Weights of a small GPT-style language model, trained from scratch on English Wikipedia.
Architecture: LayerNorm before each block, rotary positions, no biases in attention or MLP, untied embeddings.
Each number is 128 + 32 x the weight over the matrix's rms, rounded and kept within 0 to 255. Layers, rows and columns count from 0. Numbers have three digits each.

# up: layer 3 MLP up, 256x64, rms 0.105, rows 21-120, columns 0-63
# down: layer 3 MLP down (transposed), 256x64, rms 0.104, rows 21-120, columns 0-63
up21:126140218143120112067155099110090111105104119114154158161074144095107138084123087169183102119198083095082175171115114131152168154113148087107165149171088163168150111129163204128133084174163133
down21:129093215121083120160161130162090120105110139119149139094121127078144119063071134162099132110119119107087178216179144046146075197144124072163152190187120094177043159128186148054182129096146126
up22:076083123126175104125153124094144148111171140134119157174113166110143155146148099149200127096137205122084111160147154126125134148107171116109094079131165088090101114159121096145099089119099128
down22:151123120154080133098130149148125099104090104131163101094117114159130113112102152115112065134084073098176158080105113108089139124098138103114116107084122111098131092121114112081154143136108113
up23:135130097193186144092115146144110108172128051117174141051171156136104125102144178093157126118101140112148130132112097074155113131170147154166138141184084117165127148140143137114166075110118074
down23:115122109089142136200149135110158108165115149133077080153140192118207112139110125163104100111097125130108119150108094077128175102103097127136179079096108062152093138125131104111106151109162053
up24:129137129087118112087163147101118158145115166154156130086134119116175130091128104121123131214118116130120116095147115190162155098127099088154124190058149091112124086137133160132120146119128146
down24:119135142152099119169127157135102118142174144111121156107088096119157176170113154107147152138143160112119120125099099102119138108118105149162179118091100076132179145135123069176102109154125135
up25:143125130118120096149180160139154081095120119184149142161087102155098104098137122110151135173198163128102157161150114132125148154114097119137112118108162121131110136143076155123140130134143133
down25:103159144125145109148143152136192133142100132116112114156183119211131182133104112072128115108087195139135110095187122115129130104182108139100128102118138164172112141113145101119136129159157116
up26:119136107200096069133152067069121110080130131174122136197113147168190141113110126137119133189193085112117130167156109102155170110113169115072120030175190074148057065131126126128133138106115130
down26:127190173162131109097115158148101125154139168153142149133106191141117143101085189112054095087150151042141133099110171114136156154136147115146166074093127103074165072160184106175196131159118123
up27:089175129094134151136088121147119104128142132178108184144122122103144106122127101112144100146149194191110225169164161183096141073128165131108179101133128198107112082115115145120074104074123131
down27:109149107111100130134093125106085155096215173164109151100144168139112122162139089149137059174138130083122151086136116127106175160073070170102137157136103084124116150103069143082120177103141128
up28:142144089167101126143180095110075087150154102117096127150136146123067178101148123161157138084149162096205124121081123085098151203097163096118070153077093099088121115136107153084145173138130118
down28:114102094098091140189071175110132121114131144133098141079102115162130117116148153141113109125149111110090129191116150152150106144110068189112121161113169098188067145060141145124131156118121179
up29:121132124158146079070126074086124114091102123146131176203172155149086126127174116137155101114095100124152131173073109163118103176097141134205127144097064088059116138125108152136124108163118140
down29:119153136161112130099181118146157160070117152161120215123058135122149109139099133158128154084075161116107120189160073095173097104095106112126112103136120147156112139162127109146118148113087111
up30:147140123104108080109149161117109114133133101139150171138145200100140106101094091138122161126073147152085056102157114137115143152147131109195115154103135121138123131166140108146158110095117171
down30:091129125117152109103180128127155139105157158169136104146111133130140126150154162178148065134111102148176082148129160181150127137130117107111162169137100117118179125109113075127131140194104160
up31:163113183142151146129115136146126086111114123158147113121111150128161122126133144120158061167158165094114108107040142117106157088055123174152047120104138137145171093128144131118156070075203106
down31:082219164120105082104132137093065174095122164141130146115093143090089148103159073138104129164091055152091129174177145134162109112120122113120208152157096171140136121109118117088115176101119120
up32:188166130168141166118105110164155147114189145142140130131104133177131148070168125111112140209089087105124077135149190117121160112129108130122136147177136209137099101130173076170095183171112134
down32:114222130130193092102129138123126142118127086091103145133089136096118108155132161190141093158140238165138149160083107136141145144063142070118114153083114168162185089156135083144128122146084113
up33:142080138152096144143030113171146130119177095137062138078164114135106104143181128147163155105110092117112168119119137077080184095114098178152129094123122150096044160115116148141111108154109107
down33:151055146077138177113163131154115155117142151156123115063124105124160154100160079107121072195142128161139099158114139133096103146125110112126165123168155123134102161184121106078171157168145148
up34:155114136141130091101098119133156180124141164139140123221106141160143132129174085108105095120123083117116150156122106152150170070165166109127107098136111100134163068091138158114096123144144166
down34:145112072101112142161098102154146145126093131168078139113102126098138092175083120118115086107139130093110140135090135113180099149137156161085108157168134100132110121115166133109148102148170175
up35:105130129069131152158077160107109123171154103120179119098117169114079119151150076173167099140115095095084116151156166221090134131091114110110090230148121174075131078073175147169074116117155118
down35:119114104102094198198088180087145115187131085213183081144151149132081121102163045127149136122130131111043089194156117133111152145082075167143077149169106167131082203096127070147145074054137125
up36:114070077134139093162106157114211102044181120162119146140079136155122043117159164082162111094101080150144133154163140147093164151045045135157161178133151167108074116091170145135158157117183087
down36:110080197132148158096178108182114179174128147202093132102116060110110123091120134119120142098111151140180108085118190116100125167119126057155153082092078164109090126151066095098078069249112162
up37:144127106144142186095096112153133132162099143133153097113158073136098114119134117114111103145102103108150149165106135140132127157137126137132063082135137138147119101171106175139109137192153090
down37:132119061093092138124101152115135095115142122111098156060105142099171090176099115123102132144095100114099120158126146095112124097121126082117153113084099115127092103140131073128053100124145111
up38:149096170129118086117120081106137123115104144148170131158128080124134058078145108106172116197126094070091119153116116165125163124100071179040152143160163175119151137125107159092144146085107146
down38:118170138074155109126142148118059130111104128146125090129145100105151061116160193105098090177135109099076110109149087153174122103192113118100131109185147090146145174104200104092140103134129079
up39:134150172125088100150048105138087062062056129160113041116191162175122112140093130125129097112174148171151150043050153187161151184204116159104095107120133164055151176139122140116110078112157097
down39:150060070136102052138031197125071075116073038128119145177119160132171158128200162197217172131141143117189092127091140109132159130167126114140102142107099094109169107149156171121149083074108135
up40:161136103061113082133101115081151148111137183121124079143125051110110099105132118165162112116163144130138154117188087114119138108145091138127172104229086119102123137143170159139085081185116140
down40:106106121128165076119120115131092134105112152181148196143084130109128136131129135090200161177170170191076109111103095112142087083129112168163103150145145120120121095150112168171101146146125160
up41:131083076121146129120143146129140147151167167188176139099117095138118185065166135170149111148125115035124083183134196162122156168087129085167173175120098162167146109144138093102062175113186134
down41:074142157144155122131136101124138157120168041201159105106111127082112155140111123081152112132160134133193151080217186170151117163114081150149133145128117110186186109069138106142167120067133120
up42:095159112158143143173134131136100105126130104145118084128109146169119113119122116109143070086105151199164145127145118118153084095104147106132157085146218100105173168131110092147095093102075115
down42:101125133163123120156125123108136114135132154123121135112103159084129116172175131140121170095146164094089077126132110138104160106099140106138213133155097137130071132125184110174134128138142120
up43:085147104108102123081114089119146148083121154119125142156127137127168132117094151152150123138125113172111086069062141136153179118118103115116111122117123168114119141174097137118129147141128151
down43:173152115128128150144118150130114109149134136144139120218137109144103123121153109100104106136117121086120118129178158132105123161110142111126145123156124108146128106165134107157115135180111134
up44:131143065152078147137177066117183091102144134151110146166112074133131113086093155150133135066144095176164127110160072128119133118109119113066085099179183139141112184176188175110228150089077102
down44:105159074229140147084107153151185102098182192129176147215157122143130157061050118136107183081167106123082107167140096164156094102146049139081152103132108204232130140099131153121129151172150122
up45:132155137148108108161094106130163157067128140124141143145142155145144045120126120174189130165110111168102162137054140155194102146194097116088113115152119114132089116180163127156144147167064135
down45:104099162119107189141176178117135182100129130149185081157139123150106079165143157094101082107170157095157141124108177116146158179130146083172123151137136086162109160117114178084132140140179118
up46:177144111099122122149161099151122131119129108104148145112133133116122100083155108147126163143139097119154135146146121111128109125143156111120135122115128105129091123155102128109139141152139129
down46:118102095135153152149096135143095157079107149118091154106118121150134146174125114120135118116116107132130140109079117096148132132122104136114141120107122163107116115131104108147134113111145147
up47:102126158139083085120178116167152172170093155086137147061174148175126122112091081120123120074088100086174136101171118138167138129156132155120117162158125135150136137129084137122116146109107110
down47:115146129099115127101151122119103131155137185143133082104159090162120138156171168087104113129106123085133127120120118139127159135107148153177149142175125121154126151182164077124137102120143107
up48:156173122096117124127084122061092145125121111152189165177061096123072171089207110137150089144117088094074073102128133146157129125071145164146118130143123098092128182065137109176141071145137162
down48:100176143130170130129124174138100126085116090162176181119136077173118147104149131092145120152143152052083141166088114122116101148188077156138109172112126069137146155132171107172115124183118140
up49:183174102164124101128062064125102154156140088118128070149174137100113183104135096148099120135131119132139097131129160165186103136141071066134110124140125113098151120147067093166144114101074183
down49:105130162158108076171129086166085138101103145145155085158152077173123095099167079171121176113165141153129107139115076036141125100176080071167080051144117110087191153115120141140209142161136156
up50:095209138141062116090101164107178141079087132150109127142105135090120124127145087144096160122087152096163117132134215182106136113152194139080130091133117153139204140116147172087086138094125126
down50:120128096111126148172135123119168147143179095157101121178170157152186119115103173185113131139120137113130116212138117156046129146151116176128111159178085130094072156145081149148122071085106148
up51:100153090104063138165126097137164142089111174125127111210180149112111152106152179123164126128141087130100118162189126120131167082060110195120106142098120168098154181171123172123091146111105129
down51:096178138169128104084048086113141120110137141146167126214129093134166125113126151139120149162157120153121149111189083094144121078046137111139107119195113135105113203101130120089173090123166147
up52:151077188096119115144128107129111100122130071136105127152200129127108158117125160119154142117105123082111122125108143134077161144077086111129083156139121144125147129097091160127124120154097106
down52:112156114128117156124175114169149177139092141113157175065121115123146166111107133145138127135128118151125121123131086129155154106155133161143153130130153129102106106164136141115104113132120184
up53:153162132101117085154130145132153141107170125099113121128101151153112110160132135103108108188157184138076135130134106154190193043133090166125152125151154110117173135096085199157170154142112100
down53:121149182150141114127154075119108124168120166095076130092102158097214124126140107082076150118124102123114134088069082133104075112130154140148135129101125146069127127137128062103171090156122148
up54:142197040052117119166205068103107137130179083162149190179125108135141149093151162075113137108163100134156138106091111103133121110171091054115097128152114094132122136200068190069168154120129069
down54:131209219073179076159171145115102111166143103111226091136128116105162082090111074201120130038061138107164106104188103151108121168108116062115102157139178138074090201156098167143099136110096151
up55:162104107109117098159075127063138069103174138125161114169109109167127208157139123129114159144148126169135063098125177207162082138141128144096116082092131165152066135140154149125123117106156107
down55:072177117133176106127147153107125138205111103126093102109170131122130150140131106139158118100094107153210134146120126146108103138138115156092094050155087096116117166116125095081169168144186142
up56:121126108157153101114124146156106126181110142150155144130117075125113189123123159098069082117121118140128121124095144140076105141082186101122119161149154205115178080093107139129092167099148099
down56:135124135109115154153129180081118144118102118113187094133167175120156165111114148079135145085137115133158086114137136146191136105183117130142132170131088087093097084110110096118105071156085143
up57:151137125104120137190139168129161117140169125178128127164143147116125105114156084164115189134112124105116109161123196181119117158166097182156126138158090093088076176144158160076138160110141112
down57:105140065149152101127115156125161109153120164064104137121131118042147143123156158120128165162124171126156136069099146133138106106112082051121105115091124173159132135100132110058124085133117183
up58:126154125142117109155122085121145130122110061150092107097122114161083163153106123108119122144171122096120156141120184128196119085153155134146152137170184101157143092131156109181153092127135144
down58:111153142098152089165073097112165126164114119090186105102153095136120231150093110124103117125191167150146129099112114160109111132140186139123227132117096107141096139104078105131129104176126162
up59:153143170190107120142144099114134148128153151078129149113135062104147172136115113131091135147151144136149121144164089126122163159077102144117188079096068137075139111114100131099075194129159033
down59:128121191172147115171146144154096122097117181133125147158110099084115157187081166172173144113186145160117117106104143130132066129174128170167135159125145146054109094109149158142100142094164172
up60:109108054095099142090143156104099088050103122117109184152117110170187073048175140054124185165151143115136167104122149120158154113049148098181082123130078090178129156191121059106166102130124106
down60:185124128099149150140105103075084146145079121146110126113132138113159092149124086155172104087162110101127158150098108118085109140111161160117113088217124139137116165161153137081184110135107091
up61:141158141122099112096128099133178109139128149145108091152183097118163074139073103126108042115147104152142126110105101137180126085136144204097151120120122131135180130148177124159113129113121172
down61:168203180175129062122158126144154064068156111130129134093166125087136073134134143117112100093130137096130129125072095105139103097122140143122165076124128149177121152110153130145119091122080228
up62:176129142107105145128095148124159192079107104185121128116148113152119134132132128166080134168145146148156189107103127134186108175119098157156122202147118157143139178120188142191177125175112112
down62:159082101141193141094097092121145163115092126151088130154126084185144100155168138152140126128112109111118133129152059091115151131188106079112115094096160065107126149090190149152138141124135130
up63:115203085137129166140117078091059185090070065107160023170189128188113098119115122183140085113173117110141124034104074126170111045148140190153115191156136145099154167146164155126099084167134174
down63:071121003175117124116162170133097159085104147133086068110156159233170096075155128164050145099128145105155137154163112124131123150035147177126123103117124156130167113118193112101090086148134137
up64:125084099232107149112119076203155094160100099139116118097157163152153120124149095211159136194152114152128105130128093131143134143123108111114132152156166200105143083104118099110161150159076108
down64:148142197054158083148127164160092078119056112169127138154063107100160149157173124106081108151127126130146110118139126156137154112105112101116146139095130115159108134177183116142081097149175159
up65:092113160150146136139182146152154082162180151099102087188130140109112103158093099145115139139118060139131190151132175124125158123072133173162138054219085124189145163187101133132156124184148048
down65:122140143014089114145120112146059155145099135141080101144102155105184101149183124080139191161164107115122124114165166218112095190145153155120131124163138092140110129115111141086146116162091154
up66:133158113153084149178109102146113185136105127132113126151121110137119156095143123152102145070109095116130078130144180143154128168141127158114141138116139158129115108174080138213133130132110131
down66:100113161128133104143126156145144172122114151116118114090088153180087129145144143134094134152141117170126123151180143116135156160162119163143081154147153178137085120198168134119098124160148162
up67:086110123114129161144123130127110102119159136109138117166156069125195117124133111133126125163185112103121111073178161149151129154103131087145098154071128155164116145165112146144126121091071171
down67:171118163123166135193102150129129143116150139108095144069143113147142147122076113105136113110104133120128085120145149135141137115124111164107114096100105157081125120105155114135079144104122143
up68:183105138115184087130113093125093114152140110089140172115116085145144093073100121106118091114109104084157083113139094100088183152154135091133180108101160156127119114138130139124097124126140128
down68:131104095138123154111149101185135124111127112126143126090127134168139120116107118149125084145131132180133177114073134115136085111143153165150129102120090119112096184154117133115141131108095151
up69:154136180143060074129132116130115156039082112131114084123183089135161106153096143148096078146151091152116125133117147155224100134153147196102148149128136101082106132114100156159134153137181134
down69:143138142073132153123137165116101080127176087125151098153084164125123129138151136096110059114092128125128128124175148124194117088113131135134191168103100144098065184132120165120145142129173080
up70:157106132080114117118096099151124131116128110098123127123159149098157136087132110093099114121098123147159116110072106104047118056116143079110142130114132096127115114152119155121109117159138107
down70:120110125131111133141152136132131168096130163120197127153123160143133114155116108132102130126120138109084129155144135129176117131144128150114115148144110098123122100152142143128151126114098193
up71:118121080107063107149155118098141108128159048123115128110157135106067059188115162162103080147180110095165091180127098143125156109102166152098126168123079115072080113115134121147128140103099096
down71:138139170130111155141125125188080137133119091154139138134115125155086095081144147136104139100167113080168088207105150079188129060166130165041095147054066115124115138098105143145149170164081133
up72:155128151189123133187153133130086122145170105108119133108174118087070090057096122097148110097114090122101203128153114126089102129162176115107129136127147074107142122162095130194119113142062121
down72:117140084130179125087079116130152150139099119142108128107119088179182091116121170105147077124113079182115139169123125164164123092115119070128136082193175060118130122098034106124160143164149119
up73:084131120147079135095159135175153138097155159110121160170107104131137176159141101093167151102175120179186140126126140116139105156109153096158127100166122097122170156115092150145106163158140094
down73:154152125158162175202105139148067117187126078130117126137156157137150138105159089142101149145134133129097141132139130169154136082108147160114090176137150183162143150130106113096157088123118149
up74:127118145199136096097147091117050134117098121119089097147148148149101152089132086169080109088125134057140173108127084116152153120173113079121116086086147157152116163146079130161150119112066138
down74:170096194111087108080128124139120136122156124125099159089119115149127091127151113094107141126084093172137113112124146155098149090076097146177137095140065101115090116128116131154083060112119146
up75:095155126115129109157089096096099132111135027100165124065194094097154170074111094125081133140190119175136208105114095185169131166126185153142153078150109143112134074150106177154082135132132177
down75:102109192074198157138142068105096106119189113119159110160157190161095073139090133093141146142107072080179101113148059165165120149173148176108121157111075121122159088113066208193082152125166114
up76:148165210153124119133147160085119116080110137117156100104110150118129092147113123098125106122112136156134141112106167142119165113143069142118131116117144160105104087067182182160116161095193077
down76:121094076165135118116086102144114130167136169175133138094127145128139106141130135119092128108147096090132116142170223097206160168111133158186109146112115186158116148107122171166131066088099135
up77:119147057075115145134111135191086135177101076097146148196147126176110138061163102107086113161143105091146135096112136097113153135123158130123088165067120152090119129124098133093102119121150115
down77:105155106135164144117136170197123109178070134161099157147159142155131104090100106078176165205095150083119164143140134109149140173173146080160102121091103099132167075126135087158114176101138096
up78:143088144137101130083105134103125106138124114154179115098098147124164092156147093154131135211085125159131133142119088185147130082073136177154157141142104133095099150101153107188123153144172144
down78:114097092142089091162109067109144053029120110162169111094059174085157111134129146107110173144100070131186149108102161155137110122087125154057128142127136124147185099095131067148126106137132092
up79:147103060051099168174157104069148057132128117086138184174138117117178125102170132165166107136177147091094154121149102112136146150118191079098121159125097123103160138104090140133120137060142140
down79:142112065084086222161163140109154163141143066145127195159151174159169106123216148157121109091112177149143125109088189086129166128067126141089129126075101087141079159149184135097077150115157108
up80:190145088140112130172084135203184124107154108109086085096175141179136131095095136175086123072136123142130105113085138180150120091153084124131091095107145179178096188057106117143102104101151088
down80:131114106172122167148171055123159172144175115117232150102140130095126142057081153088168122103132103192103117134089145188141099135083141134171151102113106110134115111128172136161161134174115166
up81:105162081092140138129193085090116137095146149126119116126162151128187075096116096154144106170138168131152116081147165064154087145128135150085091165152102119117133153210154144132108190122104121
down81:139109137091147114127152102039105176168133103104128100096144107069120079123166116119097121092118160101155064113138086107133072097120162092105157126068117086105153100129119122160147167164108172
up82:110140078093130130091157113131148116107116136172166126123139116121186136115134119118083087141132093186082079090148115079156147093173105093098163181210137129112160131118133111136126146135113152
down82:096094121164116132114107129143129078110137130098136121153147141138154121153138173156088139072176213130129058145161152125129138147125169134084111100109113117119141127130140092165121139087070117
up83:136179208095135085187161181107112153105168096127121100157122115095119173111153143144207099104137144122107139138155157098099138169182118180167147081142119130113139124151143162093121114095159111
down83:149158096136132101095156171164141161107192055179122162107131098084148146113171135150171072132115165111114177133123174124114194167230148082124164131128092092139121103175165094132121159135099146
up84:142103102086124128171166124103149136197162090170088145208134138138109137110141104141111131180162121119091119117087079107160150148080113114120183151152179095120082152170116132101163157107092133
down84:170073067102148164108115121125195087186168109145119127175181153108095111095164135170112145110060113116171136117158165136135147171189128168069139138143135062137175115116067120153180123086087094
up85:170154132087142121130166098203127107131086137171141135147073117166082114107057132118178088175109093146125112132166111136104176142066194125170100145109108129094138110145154125081091130122133114
down85:126136098135118113129146106113119143134131113084097099113100111130116150172093114151103121129134093170117166077118135114148139049109084150115140157105182138142138081060065129164086150223123155
up86:148169111141109091063178104132151183086173097057085142092077098104166162094079120086114123065092079086077105085136126130128175152119175078151139146168071220163197126143162089073122202080157141
down86:114133124143141102121162120101144129093190089099080150156054112095072125113091085116072115161155146105115160096175147121137131078094123067112157207085128171094208140096135193166143177179177103
up87:171160183121066118150079172147153143124117129116123120136123142082144133129126167138124138119135084114146123135127170147092181102091174180159132073181061138117106134156144175098101090105100129
down87:174116137122051102142072198156165130143090121131152156166050104110146176096101177161141101140162140171167085130141170134145122116162154145118135162149139108084117154093077132117056128104154047
up88:145161147176045134180093147123203080159162116104093044187154145136138116146099155130152118100202098129170183145102072092104191128129105127135118115136140095146153176215121106134099084088133170
down88:077098131216124110143069183111166060154123086195139124093103113128092040150106137085080169207096098090125176211188171083152152099134100151123086147109156107105124149163107159228084120067172132
up89:103097209112109128101160163120070122166158134104139093120127137109101082141108114135114062133146176136143115125096147144089109115165119095158129219121107194156095141107103116170102105148108114
down89:154119060091166113141115177118148131095143110215125120136179126159164155115098128121145155138076125145145177148111126097131115134115127168116127110149089135056129160143149106126136120097120141
up90:117144059123122148122106149074074205074149182198085110106155162118120062081113066028164048165113193125116091083097138126170114125174173088133103177143144205139151144093155113154016070109124100
down90:107097121110142136199112139121149219135087094118149140049155147100105112069202180114181133051140149138081126190118123188120105000184077171203123130061077161113160057117092215096094056114109190
up91:113113097138102139150146091125109176084128119146096082156110123119128114093139167099113132051102093091136127129093187125137157110133081129126092165158100184125145208113188137097124107187159086
down91:139100143100117179143134080132126154130143130094133140109182134143091147142069130098129109096138154123094174137105141149100118118048098154121154111130109150140075109143118124135106108065130131
up92:166150095188130079160138089108082096137160152180140129135150174153084114136143165163134130144119129087104139168093061087135133124114107091107191086106140175006136105184133106097176139121133137
down92:136139118085120135143134114145127118163203152119136085124099187121109162194128181156146139115070160141114141245111139171122114164102184141150112133099147110058115120185156119093091158086130074
up93:204090121066107062121129150102090153167179077143145184154093145120147161104138120126092167158144114105113152097140098133124071200115140123156139116173096087171046097140138082147134134076153121
down93:105098100129149085083122169132095144090167155197106117101170126198132164168112162101184161145120141096118128208161169107145138173174156095079118115105102097173144155104102133065090135138172154
up94:116096138083099135090176148148121104128124135106075075091129195093109118122147130107154105101111139146113177181151146127109096100080125083138100170109169127131135082106084116163124117140101066
down94:107115152093135132147096123100150173128098095138152175145163068168135165129134169126124111146139132123150080124136089117132130135194137173128168064145115113108132145147141123130108154136184205
up95:126121153137108146099127133181083095065124192157171063107082097134133152148136101148199129133092121130125083141099129116152122124039123085096114146103183139121151124152185092118081101124113127
down95:118162089137145170098140077126123101172107181160066158154106097083162109162067125117113131074108148136095151146098118090113080089076157129115089099134096136143098153134112183154158113107114155
up96:139111061097094156152135101136112125078122117122161061089145109164095098086130149090107132143078138049138132089112108111142139165160144122152110169088163155103137138130120142158147138131120148
down96:107099123100136138102053129125117122119091156138115144125078127155115120139110180118192142083170161118130124136106120117163115165117118124176094103130098146169118089121087118162128117097147077
up97:060154066133134170176117105113136142154154119097139135187175070137209124119168125100130132099160097140150178125109108142175165148114115199092080116150070076055169154130131075051129156069133072
down97:123100177099163066093237141126181106079108108098149122182144138116147120168154092143148151156180154103093161231039058172157091171168161140109141115122064094139078099041198054168152167079108100
up98:120088117147113063054175121148021155098097144130185130162140059126109142146115115184113113133065143133068164065083126164166147174081140122182082169087098135139203204152095179085131153154126121
down98:172073114177077081107116134100017117110169059125152135205168080150115176137107187213161222103104118147108107088139117201174125105075164121111106141138110078121164170090080182113160128204138148
up99:105107123132131166111188067107138221157140099096184132131147042137149086143129096162085108140141171105160135125109096098115113128132179123123103163155178126076138140116201176087112171163116101
down99:129107036110086108142136070171184154128148118126118138151084133130096080158154146088174170123151122109182129078221106139159151140160109145133140105145095174057142130089117119136120124109148152
up100:138125089207122160123148082155110178156095086151096135083135149107063117096194076145134138085116184166151183139212124124070118130126148122107141135118162138113171072116088149134097152077095131
down100:155185179046107152104125054140152117167129158104165092128074125147146131168100125138155161096099076142180146159137101088170118115120168124131128201130184185089103111104058074121099136146139172
up101:132169137100122142142133189148143173117128132148073070123122125119170239125136132131102106104159196120135156054112169081158115104165156140119121176091113218084139147127136078123055126120111132
down101:123099137116127112142081121081114144134117117176125064162186133145124069132110156176122161073158125134113191199132105121191133132098138127175170115142064102103131073054099173179114155130117131
up102:096142117101105109067077119117052093132163081151084183130106155114154185154043077177094177155114178146049117103067165230161170096135148083133096138142171148107127168164123135154153119091105111
down102:160176089128128122116125095111108131171153132051066150119093164049168183154158126078112187164143109055158082105149174108162098079185209090092175177080158108066153105161091198232154164130158183
up103:194126118147122134112077089147142111140154177141106151144155138133122158088118104138100167136134122155119102069141143189079163156136107140079091199088084187123133097107119120165144168124097121
down103:151159105102177071097200128119121124103138141116029118108135080125129170138167187125062118115060131165179120115112098104110109180131064083121120122140132126134161134128149119092133144107185141
up104:115134108096108142147104097124135144131078108130113122171119112138156145098151059110125124115139118122134090105138144151190129114132087113191105117109113057149159107164221147168171097114120130
down104:123166157154176132168155109109144161120131137151111111159110106145159162181065109120080136154135103156156122136109136123062139185108124088186108099099116122146084155103113123176117192150136173
up105:121132122111129193118144107143090136064165164148111090155126139099154127050104020134125064126132119141083070095150201106151124099222146095118136136113113133163101085138132071157126138127133121
down105:128135218126086131129134168111089191089108133159120146156150052116085175158177134152093122140147142121112130157151144116079145082212085092136066134026128146153157134149198141088082131184093133
up106:150150139173108129175100119125105070134114146153129164121095101160124129125113110184123163150069063122159183165140110153191127177123102104059173112181074157121186158186109142134109151132109103
down106:074133112146106154147139152111131110150153125079139163072088113115067166123104140122156078094192160100140146158122101126095097177151087154096169068154153127102142134180125158072113151124129156
up107:122109169124106113124173149139105133093180147177161086117100161135131146094175074150142172156144159169101151126116159157134110118114111086126154106117156116159149084077122100110145142124102169
down107:131141138121135188110088079161137134172113134074118158073116126107101109178128094111127094150139118080118127139095101098138137086109137136106106139152116113106103196170109127118103116105215137
up108:188149126076180109116123141167114065118153128162137153121148142151116053101125131119117153188123114173143147216158110135106143079072134174138097183143197145097065099142086152164118173115111117
down108:129074165147128086145123110118166127130134110100157176131052099113134129171146106157079124133076156100148123157068121122119137073151090101145163161100148178129126160083127138170167117163154139
up109:097137152065148130103122130112111125128111167183178056202177116147070141124175113204152118108129105122090092080086100164158151065126153188137162135133119148112138177125130184137133048170159176
down109:144167129087108124106095085178116115178126204138102129133077083177122171182074082177121106126089124159195130180128144186042136146108088171120103139190164104108185163166101117068110126117204131
up110:126128198105103107157089123137073156088074058119117206150087133096139133167092110146187114111120102141095153087152127161131103179126114163185075141141154159105154130166110136247098075096125120
down110:118082107108123108089061157056121163108161122136145149117139087160136108174098142157148087141197132143140083072130113131147098117103154152138155180095137161128119070167132086195112153126143154
up111:122131122167160128177188099084150181141178151160144107084159086166089117089144114148109115135120158133135131153189156097103185226102136106137091126156150159148141094144160146090099177117110173
down111:133101126057103137118064167119117111172110096113116138126187153164152074146129127178169128113184139135133104106198127147125120135134186138169125060165093130118142137114150173135182146132162102
up112:153130174072075113121152175099052149104129108142190066132122092079096103136131093118150142120105117145121186103137111114157080125194137137107134133127090053125160139186177124100139152141148110
down112:137137123129067139061137185141129124132139098148173097103192149134151109110122146130114126160135134115117095132180128125122094144178150108064085106076210058134152174106220124053164139158090160
up113:180128149113118116135132101156099078077061085095176086164140168149187125086133131137124091125092119121111105151126162104098129121157120109172080122168104197135093105158137096141147131114106130
down113:117163141151142100154150087151090102119115140092124130126092168142158137174152140116092154191086137107085145119152125103066107115060121161111139115121139208112140111154123091097174162108146176
up114:188147199149126127066043148158167126080096118102098019120134157114182149136126119128175162115141157083226154107057154140114208123102137175136108156099095126151143119127125167049165156087160075
down114:118139114139130204152094173186137129101109130154239116093180066122143131081112164097060183066092116153081153123190138096132139175151167099153156134166124137091145139149103098098135100187111135
up115:134173121122139155110135121159152167124137125148155165119150126179077152121126124189139120198150177100132108104175169183163158161106133149190089185135158154145129122144081100151160089153111163
down115:118135118084100081113124101113128146082160118083116149154120073124120160152115107092110121151093072111091113161143082133109103124124112097127140097151113151084113119099165149102118134100090048
up116:202146127122105150138131136095114155123158139152120102078134135149157151119144119059101102186153114183121153163198097079150130102111146135082141113113147109090076067108128112138101185094110119
down116:128136081106099074155091096141086067109098130177064093141142161108122158162108209141123139160100126150162163175152159174113089159130093083088109076076115043119164124086106086088136154146099059
up117:203090146157150095133135143144153157144124144136158137151132154161102133133114134129147089152145088134180110062094131146078122167105073194089111097179123136062142106071132116132064163138098118
down117:098129072128150136098146120110089099115089126101074128115124160134140140138183144116149145148174088075178141120101144112085127095107099125207123144147140146133190103084144055120126180180136147
up118:147118126119168175139184110126151125143108111168120133120175137169115129119147094212133154177096156173110129154121082081141112122107162109137103156118159132133118123198106110120130130087109154
down118:079125140130114107083094110090109104146138130178188110153140099127093129158112127111148153117149115133114101112102152077130124093137179145123130180193108192110143118144127200130144133077104100
up119:155139142092109120156106134152107165124107128150107138163160142101153123139119074108095160075181115123153164149130121110181182143134175132121104143114136062195116131176143172108117126097155129
down119:148155131129186129176124144109173165113124135114034123169075130105167124145110096102132132140184111104122165135147100090135147112154116137149136144142096047106098103178142087078104132107220134
up120:162088115129133141103114108119103155213100106102141155149150130122115079090177093132128076167168163082135178174106084115149136098109130096183152137111149121115142203201116130081166098093178124
down120:123149141092133160099096149111141167139110112083090149131116177095128117112151095127141042141160135075227103171143122108142080091101121179154135123168191068087213136170158101128176116127178114